Weights of a small transformer language model: vocabulary 1024, capped logits.
Each number is 128 + 32 x the weight over its row's rms, rounded and kept within 0 to 255. Layers, rows and columns count from 0. The size above them is the row's rms in percent of the matrix's.

# layer 8 MLP up, 768x192, rms 0.175, rows 304-320, columns 96-191
size [100  97 100 100  90 105 101  92 103  92  99  99  99 103 104 102  97]
[[121 140  98 177 174 138 127 174 155 133  54 112 174 170 106 106 136 120 161  97 153  65 140  84 117 143 104 114 105 179 143 161 121 169 133 130  99 126 103  82 101  80 157 122  95 144 172 160 169 142 135 112 133 102 124 146  97 120  81 172 128  73  93  58  98 181 129 114 185 144 205 153 145 123  78 158 174 144 105 113  74  21 153 112 107 116 124 135 125 149  65 145 148 136 158 130]
 [139  44 117 113 116 183 127  76  89 168  96 162  95 178 173  79 155 177 106 131 112 136 139 190  76 142  99  59 147 104  98 172 155 173  99  83 149 119 161 139 122 170 105  90 120 158 129  90  76 122 144 132 100 111  95  38 126 135 110 100 157  96 160 127  64 129  99 143  83 126 125 145  94 136 148 113 182 124  71  75 124 119  99 113 144 104 119 128 107 132 150 141 173 106 132 107]
 [147 147 110 150 119 156 138 104  98 124 113 113 121 207 149  98  95 149 150 103 168 105 108 144 132 155 135 129 108 108 130  59 182 134 142  57 183  95 109  96 120  90 149 129 226 121 159 151 169 120 162  66 125 137  97 109  77 137 112 138  96 147 120  99 129 177 139  91 120 135  96 153 101 112 113 132 100  98 157 129 155  57 141  99 194 154 127 112  52  88 149 152 159  99  96 116]
 [117 112 163 116 118 149 133 190 129 203 126 150 154 135 118 155  76 116  94 135 107 190 118 152  60 152 106 157 156 123 171 119  46 157 115 151 180 170 107 134  82 167 116 157 143 134 163 153 128 127 140 186 141 119 108  99 146  81  72 121 156 130 167 101 183 143 190 127 140 100 143 168 182 177 156 139 181 120 116 157 116 127  84 144 143 106 156  57 169 107 104 163 149 111  63 143]
 [130  66 128  86 147 163  82  83  85 155 104 159 138 127 140 130  79 103  84 101 150 164  69 106  86 144  80 122 114 124 150 134 149 139 151 155  48 106  66 104 128 122 140  99 149 142  92 187  98 115  82 111 100 125  42 172 110 143 174 134 117 146 150 135 169 109 139 171 112 149 194 184 113 167 122 178 114 146 111 186 181 137 159 126 149 134  99 117  42 145 165 122 126 100 148 150]
 [118 114 153 131 118  86  97 142  94 155 112 177 143 149  76  90 140 130 110  95 221 141 116 107  72  91 145 162  91 183 126 121 115 148  92  99 131 129 173 118 153 132 151 169 116 123 117 157 144 105  95 141 168 141 137  97  80 125 128 145 137 159 169 138 158 146 138 132 200 113 193 132 125 191 124 160 122 126 117 111 128 103 120 137 168 107 137  97  53 103 155 185 121  52 112  86]
 [157 118 141 106 173 122 147 165 142  62 168 100 116 150  83 111 135 169 106 150  74  98 160 100  75 135 121 199 152 112 117 154 160 183 100 137 126 132  98 166  75 157 139 101  87 131 177  96 161 102  94 114 156 126 118 117  78  76 121 153 104 109 125  62 168  96 172 119 105 144 160 159 158 165 108 159 103 162  63 126 117 164 126  98  63 104 109 162 126  66 112 117 113 181 143 117]
 [194  91 163 121 166 130  73 128 189 113 170 151 123 188 136 159  95 193 115  95 154 167  82 137 139  94 129  76 153  79 117 132 128 130 115 189 144 145 193 155 119  72 149 113 103  95 120 131 136 161 136  64  95 130 182 146 155 171 113 142 157 133 110 115 139 173 130 138 112 155 114 129 124 166 179 104 147  92  98 157 120 135 131  98 123 118 159 127 111  87 171 111 113  63  90  78]
 [200 110 134 142 100 145  72 110 134 158 160  93  77 110 139 141 121 160 137 122 121 110 149 115 114  66 116 151  80 109 110  97  97 156 126 145  97 178 135 186 113 197 186 164 176 121 144 150 134 141 119  88 108 118 160 187 131  99 153 162 125 138 118 126  89 127  89 154 112 126 123 139  73 154 160  88 178 117 112 168 154 112 140  81  84 143  95 143 133 113  77 144  87 176 111 160]
 [205 116 111 117 148  92 133  97 169 114 159 158 108 118 157 176 142 169  78 121 106 127 138 125 118 152 112  89 159 104 152  89 135  84  99 134 158 166 116 146  86 160 108  96 108  24 126  83  79  98 120 130 159 123 168 159  96 167 149 116 169 175 133 125  59  57 139 201 146 151 153  78  96  68 147 126 129 178 152  90 125 144  95 129 134 156 120 148 162 151 101  90  62  63 152  83]
 [134 168 116 123  70 171  66 192 132 140  51  75 167 134 137 123 142 145 125  76 129 183 114 140  87 160 162 109 118 170 106 130   0 132 109 133 152 116 184 129 114  87 159 113 136 134 108  94 115 115  95 186 171 125 134 107 152 145 146 123 144 126 125 112  68 176 167 153  79  99 152 136 158 140 110 155  73  77 118  92 102 134 113  76 155 111 103 162 147 176  97 127 142 111 127 159]
 [210  74  99 163 163 129 114 118 108 161  87 162 111 140 123 140 115 146 162 154 143 159  85 124  63  55 164 163 159 100 123 138 152  93 171 160 113  97 130  80 136 117  85 168 104 212 135  98 137  91 105 155 118 118 115 138 140 115 101 122 127  73 145 131 114 111  80 111 138 123 105 114  84 120 210  93 161 139 143 111 142 149 125 167  86 161 109 152 157 124 129 105 164 109  98 119]
 [131 133  94 136 127  91 112  62 189 148 121 181 140 168 120 153 158  91  82 131 157  96 104 158 131  99 145 117 129 136 176 108  84 149 190 123 123 119 120 178  67 136 107 169  51 152 157 104 139 214 116 102  95 156 127 136 142 145 126 161  97 145 203  92 149 137 166 125  84 114  69 156 129 146 118 144  81 153 105 149 153 113 154  83  92 142 180  93  77 102 108 135 134 176 113 152]
 [147 120 133  96 159  92 118 115 113 105  64 105 163 143 139 158 113 167 140 155 165 125 134 132 169 173 107  85 102  99  74 137 155 165 155 115 116 133  87 152 102 111 122 121 157 191 112  87  92  58 145 157 106 111 165 133 147 127  94 170 105 124 137 128  94 144 122 127 143  95 130  80 114 136 152 153 127  61 110 105 139 149  25  61  92 128  88  98  86 103 204 117 142 105  96 126]
 [145 124  89 108 115 147 113 209 132 180 153  82 132 132 134 127 130 131  80 139 205  81 144 127 157  82 143 142 112 112 141 139 122  95 100 195 120 165 151 193 124  73 132 106 154  85  98 105  87  57 145 111 141 154 177 135 157 154 157 145 126 126  68 133 164 145 111 137 155  63 106 111 102 134 107 114 141 162 112 105 145 161 173 113 108 176 105 127 140 121 118 118 152  79 115 130]
 [116 103  50 111 159  92  89 106 178  95 116 140 124  59 186 141 152 132 134 118 114 168 174 161  86 125 115 121 103 125 114  72 121 134 122 164  85 125 151 135  95 143  81  92  67 126 105 128 103 164  72  57 174  78 142 167 121 132 161  83 187 145 171 159 142 129 166 191 165 140 107 137 107 119 135 171 120 139 122 122 122 147 116  85 115  75  91 116 139 112 136 126 153 135 166 139]
 [112 118 108 150 141 136 118  84 170 120  87 146  86 181  94 147 107 168 123 149  83 140 115 150 155 114 132 144 108 140  95 164 165 124 143 210 167 119 123 164  95 156 110  70 101 148 113  39  93 121 143  74 159 125 136 166 125  70 104 131 115 158 196 143 185 121 133 128 148  68  97  96 193  99 106 172 105 107 143 109 121 115 130 176  83 108 174 164  84 130  89 188 147 138  88 138]]
# layer 8 MLP down (transposed), 768x192, rms 0.0636, rows 304-319, columns 96-191
size [102 100  98  97  93  98  98  92 103  93 104 104 103  99  99 106]
[[ 89 138 105 169 115 107 134 128 108 120 154 139  28 175 115 188 225  82 111 138 134 131 101 191 142 154 123  94 126 175 109 124 110  66 111 132 135 119  79 108 125 131  83 140  91 147  68 177 126 155  68 154 137  81 115  63 102 168 154 167 144  99 117 128 100 105 120  89  79 134  86 123 104 102 180 126 100 146 141 130 183 126 125 141 182 158 136 157 125 145 142 123 121 176 112 156]
 [188  76 152 129 194 107 112 163  99  84 124 108 153  84 127  69  94 174 162 147 146 146 140 128  96 149  98 111  88 102  85 134 159 162  99 122 126 156  93 146 172 102 168  76 141 181  97 153 119 130 138 185 108 137 114 136 112 115 147 148  99 126 146 176 105  83 161 178 156 160  99 138 138 144 165  89 167 165 158 129 183 172  87 144  79  68 143 154  81  62 139  86 137 118 105 147]
 [ 94  82 111  98 156  79 110 133 134 108 154 103  92 125 108 147 134 183 110 107 171 121  60 161 124 118 124 156 175 139 142 124  83  81 171  31  75 128 114 142 192 123  94 104  55 102 119 141 128 109 181 111  85 163 119 126 148 139  89 146 118  94  69  99  84 142  98 129 130 158 154  68 160 182  73 137 150  78 148 102 157  56 142 186  82 151 126 126  99 178 163  82 114 157 106 125]
 [102 121 140 120 152 105 173 127  93  98 163  95 118 101 120 126 146 166 136  79 126 133 122  81 110 142 103  61 127 144 115  85  91 136 115  98  96 142 143  96  72 142 126 107 176 163 137 187 122 151 153 151  97 201 176 148 155 106 106 168  84 106  90 155  95 143  58 103 172  76 203 114 108 126 187 149 132 139 173 120 178 129 167 120 158 134 160 172 188 156 142 170  86 164 152 148]
 [152 192 134 139 135  86 131 111 128 142  99 109 136 100  95 122 105  83 129  89 174 228 101  59 109 154  89  91 128 139 126 127 121 107 132  35 112 106  87 122 145 165 153 131 148 116 147 129 156 103 123 151 116  93 105 109 132 120 168 173 189 110 127 103 175 124 135 231 150 152 185 132 141 151 165 135 110 111  93  48 149  51 129 147 134 140  68 124  96 166 186 116 128 169 145 140]
 [ 96 135 181 179 121 162 135 126  93  58 115 124 115 126 151  92 104 136  80 192 157  79 137  67 132 131 152  99 168 135 108 123 154 168 126  81  90 127 103 170 105 133 156 176  88 122 187 159 111 108 123 126 152 120 113 146 124 141  93 138  97 123  81 143 100 135 123  97 108 143  96 208 122 149 172  82 141 103 179 179 100 129  99 136  94 152 165 154  92 107 164 175 151  97 170 112]
 [189 125 111 118 122 120 133 155 163 161 147 175  87 179 181 128  96  83 100 148  71 154 111 131 153  96 153 156 114 123 171  90 198 125 100 128 118  80 153 103 134 121 134 214 163 129 132 116 107 108 108 148  94 179 109 137 171 124  94 144  96  90  78 171  11 158 120 129 114 136 190 119 139 107 118 155 136 129  67 139  94  96 117 132  82 170 188  86 114 119  76 120 126 123 158 135]
 [128 123 138 162 161 137 170 142 119 142 141 162 159  98 144  72  76 106 127 133 157 126 122 132 139 140 120 159 134 155 151 110 174 106 108 141 106 100 125 123 140 182 133 101 147 136  92 134 137 164 108 103 142 224 159 143 150 146 200 172 122 119 154 117  93 118  89 138  90  96 157  57  97 123 161  57 163 112 147 128  92 127 165 120 188  56 114 149  87 168 211 148 116  63 124 130]
 [ 54  43 116 113 128  93  81 139 131 104 155 136 186 141 185 171 141 102 167 122 104  76  71 123 129 134 106 108 104 139 111 114 111 165 117  82 156 132  92 137 125  90 145  86 128  64 125 132 103 136 120 122 170  94 147 112  94 174  88  96 100 114 179 181 185  94 145 124 138 223 148 118  87 131 102 137 138  73  90  95 138 118 170 169 116 180 135 133 121 107 137 181 143 150 125 117]
 [178 135 168 136 157  92 130 120 107 148 101  66  84  90 129 124 148 138 166 107 148 148 143 103 125 135 184 146 144 133  83  88 131 152 148 130 175 153  78 130 144 133  90 136 178 103 108 213 111 143  94 171 186 176 135 163 171 103 129 135  98 120 126 182 175 110 107  75 188 208 113 137 175 160 129 140  67 137 148  96 129 184 118  84 151 139 123 103 141 166 135 122 132 149 160  56]
 [122 140  57 186  81 110 165 128 188  95 145 133 164  98 171  67 149 114 143 136 178  94 186 127  94 135 148 158 113  88 121 167 190  90 112 149 111 209 140  89 159 204  50 130 119 113 109 179 159 105 108 118 136 101 126 140 128 119 128 157 159 118 137 112 131 112 151 145 140 129 132 127 111 150 148 133 127  78 169 101 146 117  60 115 153 124 103 112 152 122 171 125 159 191 117 106]
 [160  69 111 211 166 180 119  86 172 177 141 123 169 142  95  86 104 166 132  87  92 118 139 176 115 115 118 178 154 100 128  95  84 123 133  96 180  82 113 175 135  50 118 105 124 132 131 118 160 122  55 112 164  82 151 128 100  90 125 148 112 165 153 123 167 120 116 137 156  93 123 128  83 158  72  91 157 126 106  90  92  68 192 137 164  94 159 130  99 149 146 132  75  80 167 109]
 [158 160 115  77  79  95 187 137 108 116 111  97 156 167 164 138 114 145 111 146 157  89 116  74  65 134 116  69 107  79 102  94 133  78 145 194  93 121 147 159 154 164 111 117 132 102 122 161 119 152 124 113 133 141 156 119  82 194 134 112 132  33 156 165 153 135 100 139 162 183 140 183 119 104 162 207  88 159 140 123  85 136 171  88 140 140  86 147 129 162 142 172 109 177 113 170]
 [133 124 152  96 137  99 127 111 155  64 123 120 158 125 194 160  92 111 102 161 158 112 138  99 152  67  85 128 124 128  48 166 107 152 134 100 162 155 123 202 167 121 135 124 176 186 165 182 129  60 157 127 121 129  92 140 108 130 114 103 166 153 101 189  96 179 149 101  71  96 115 123 119 151 115 152 117 146 120 160 124 108 140 151 152 109 111  70 109 128  72  85 164  94 107 101]
 [173 114 112 114  57  84 141  46 114  98 100 106 124 104 119 113 170 110 129 116 100 180 139 180  75 131 139 163 126 146 126 154 150 134 128  64 158  98 136 214 141 121 124 109 133 121 106  75 155 196 143 132 147 136 117 191 120 136  91 141 159 109 121 122  94 103 146  72  96 144 176 175 164  99 109 130 130 130 134 152  76 177 148 104 114 139 133  87  66 154  79 165 167 218 124 149]
 [140 166  89 127 129 193  52 145 168 160 142 135 123 121 113 128  90 137  82 101 136  97  98 150 149 142 155 106 111 137  68 137  79 125 138 115 147  52 129 157 117 151  96  78  64  62 157 108 128 131 113 140 108 112 125 158 169  94 133 125 156 133  62 156  92 167 167 111 122 164 106 121 138 142  62  76 189  99 178 116 158  84 173 173 137  90  99 164 117 117 134 153  95  71 125 133]]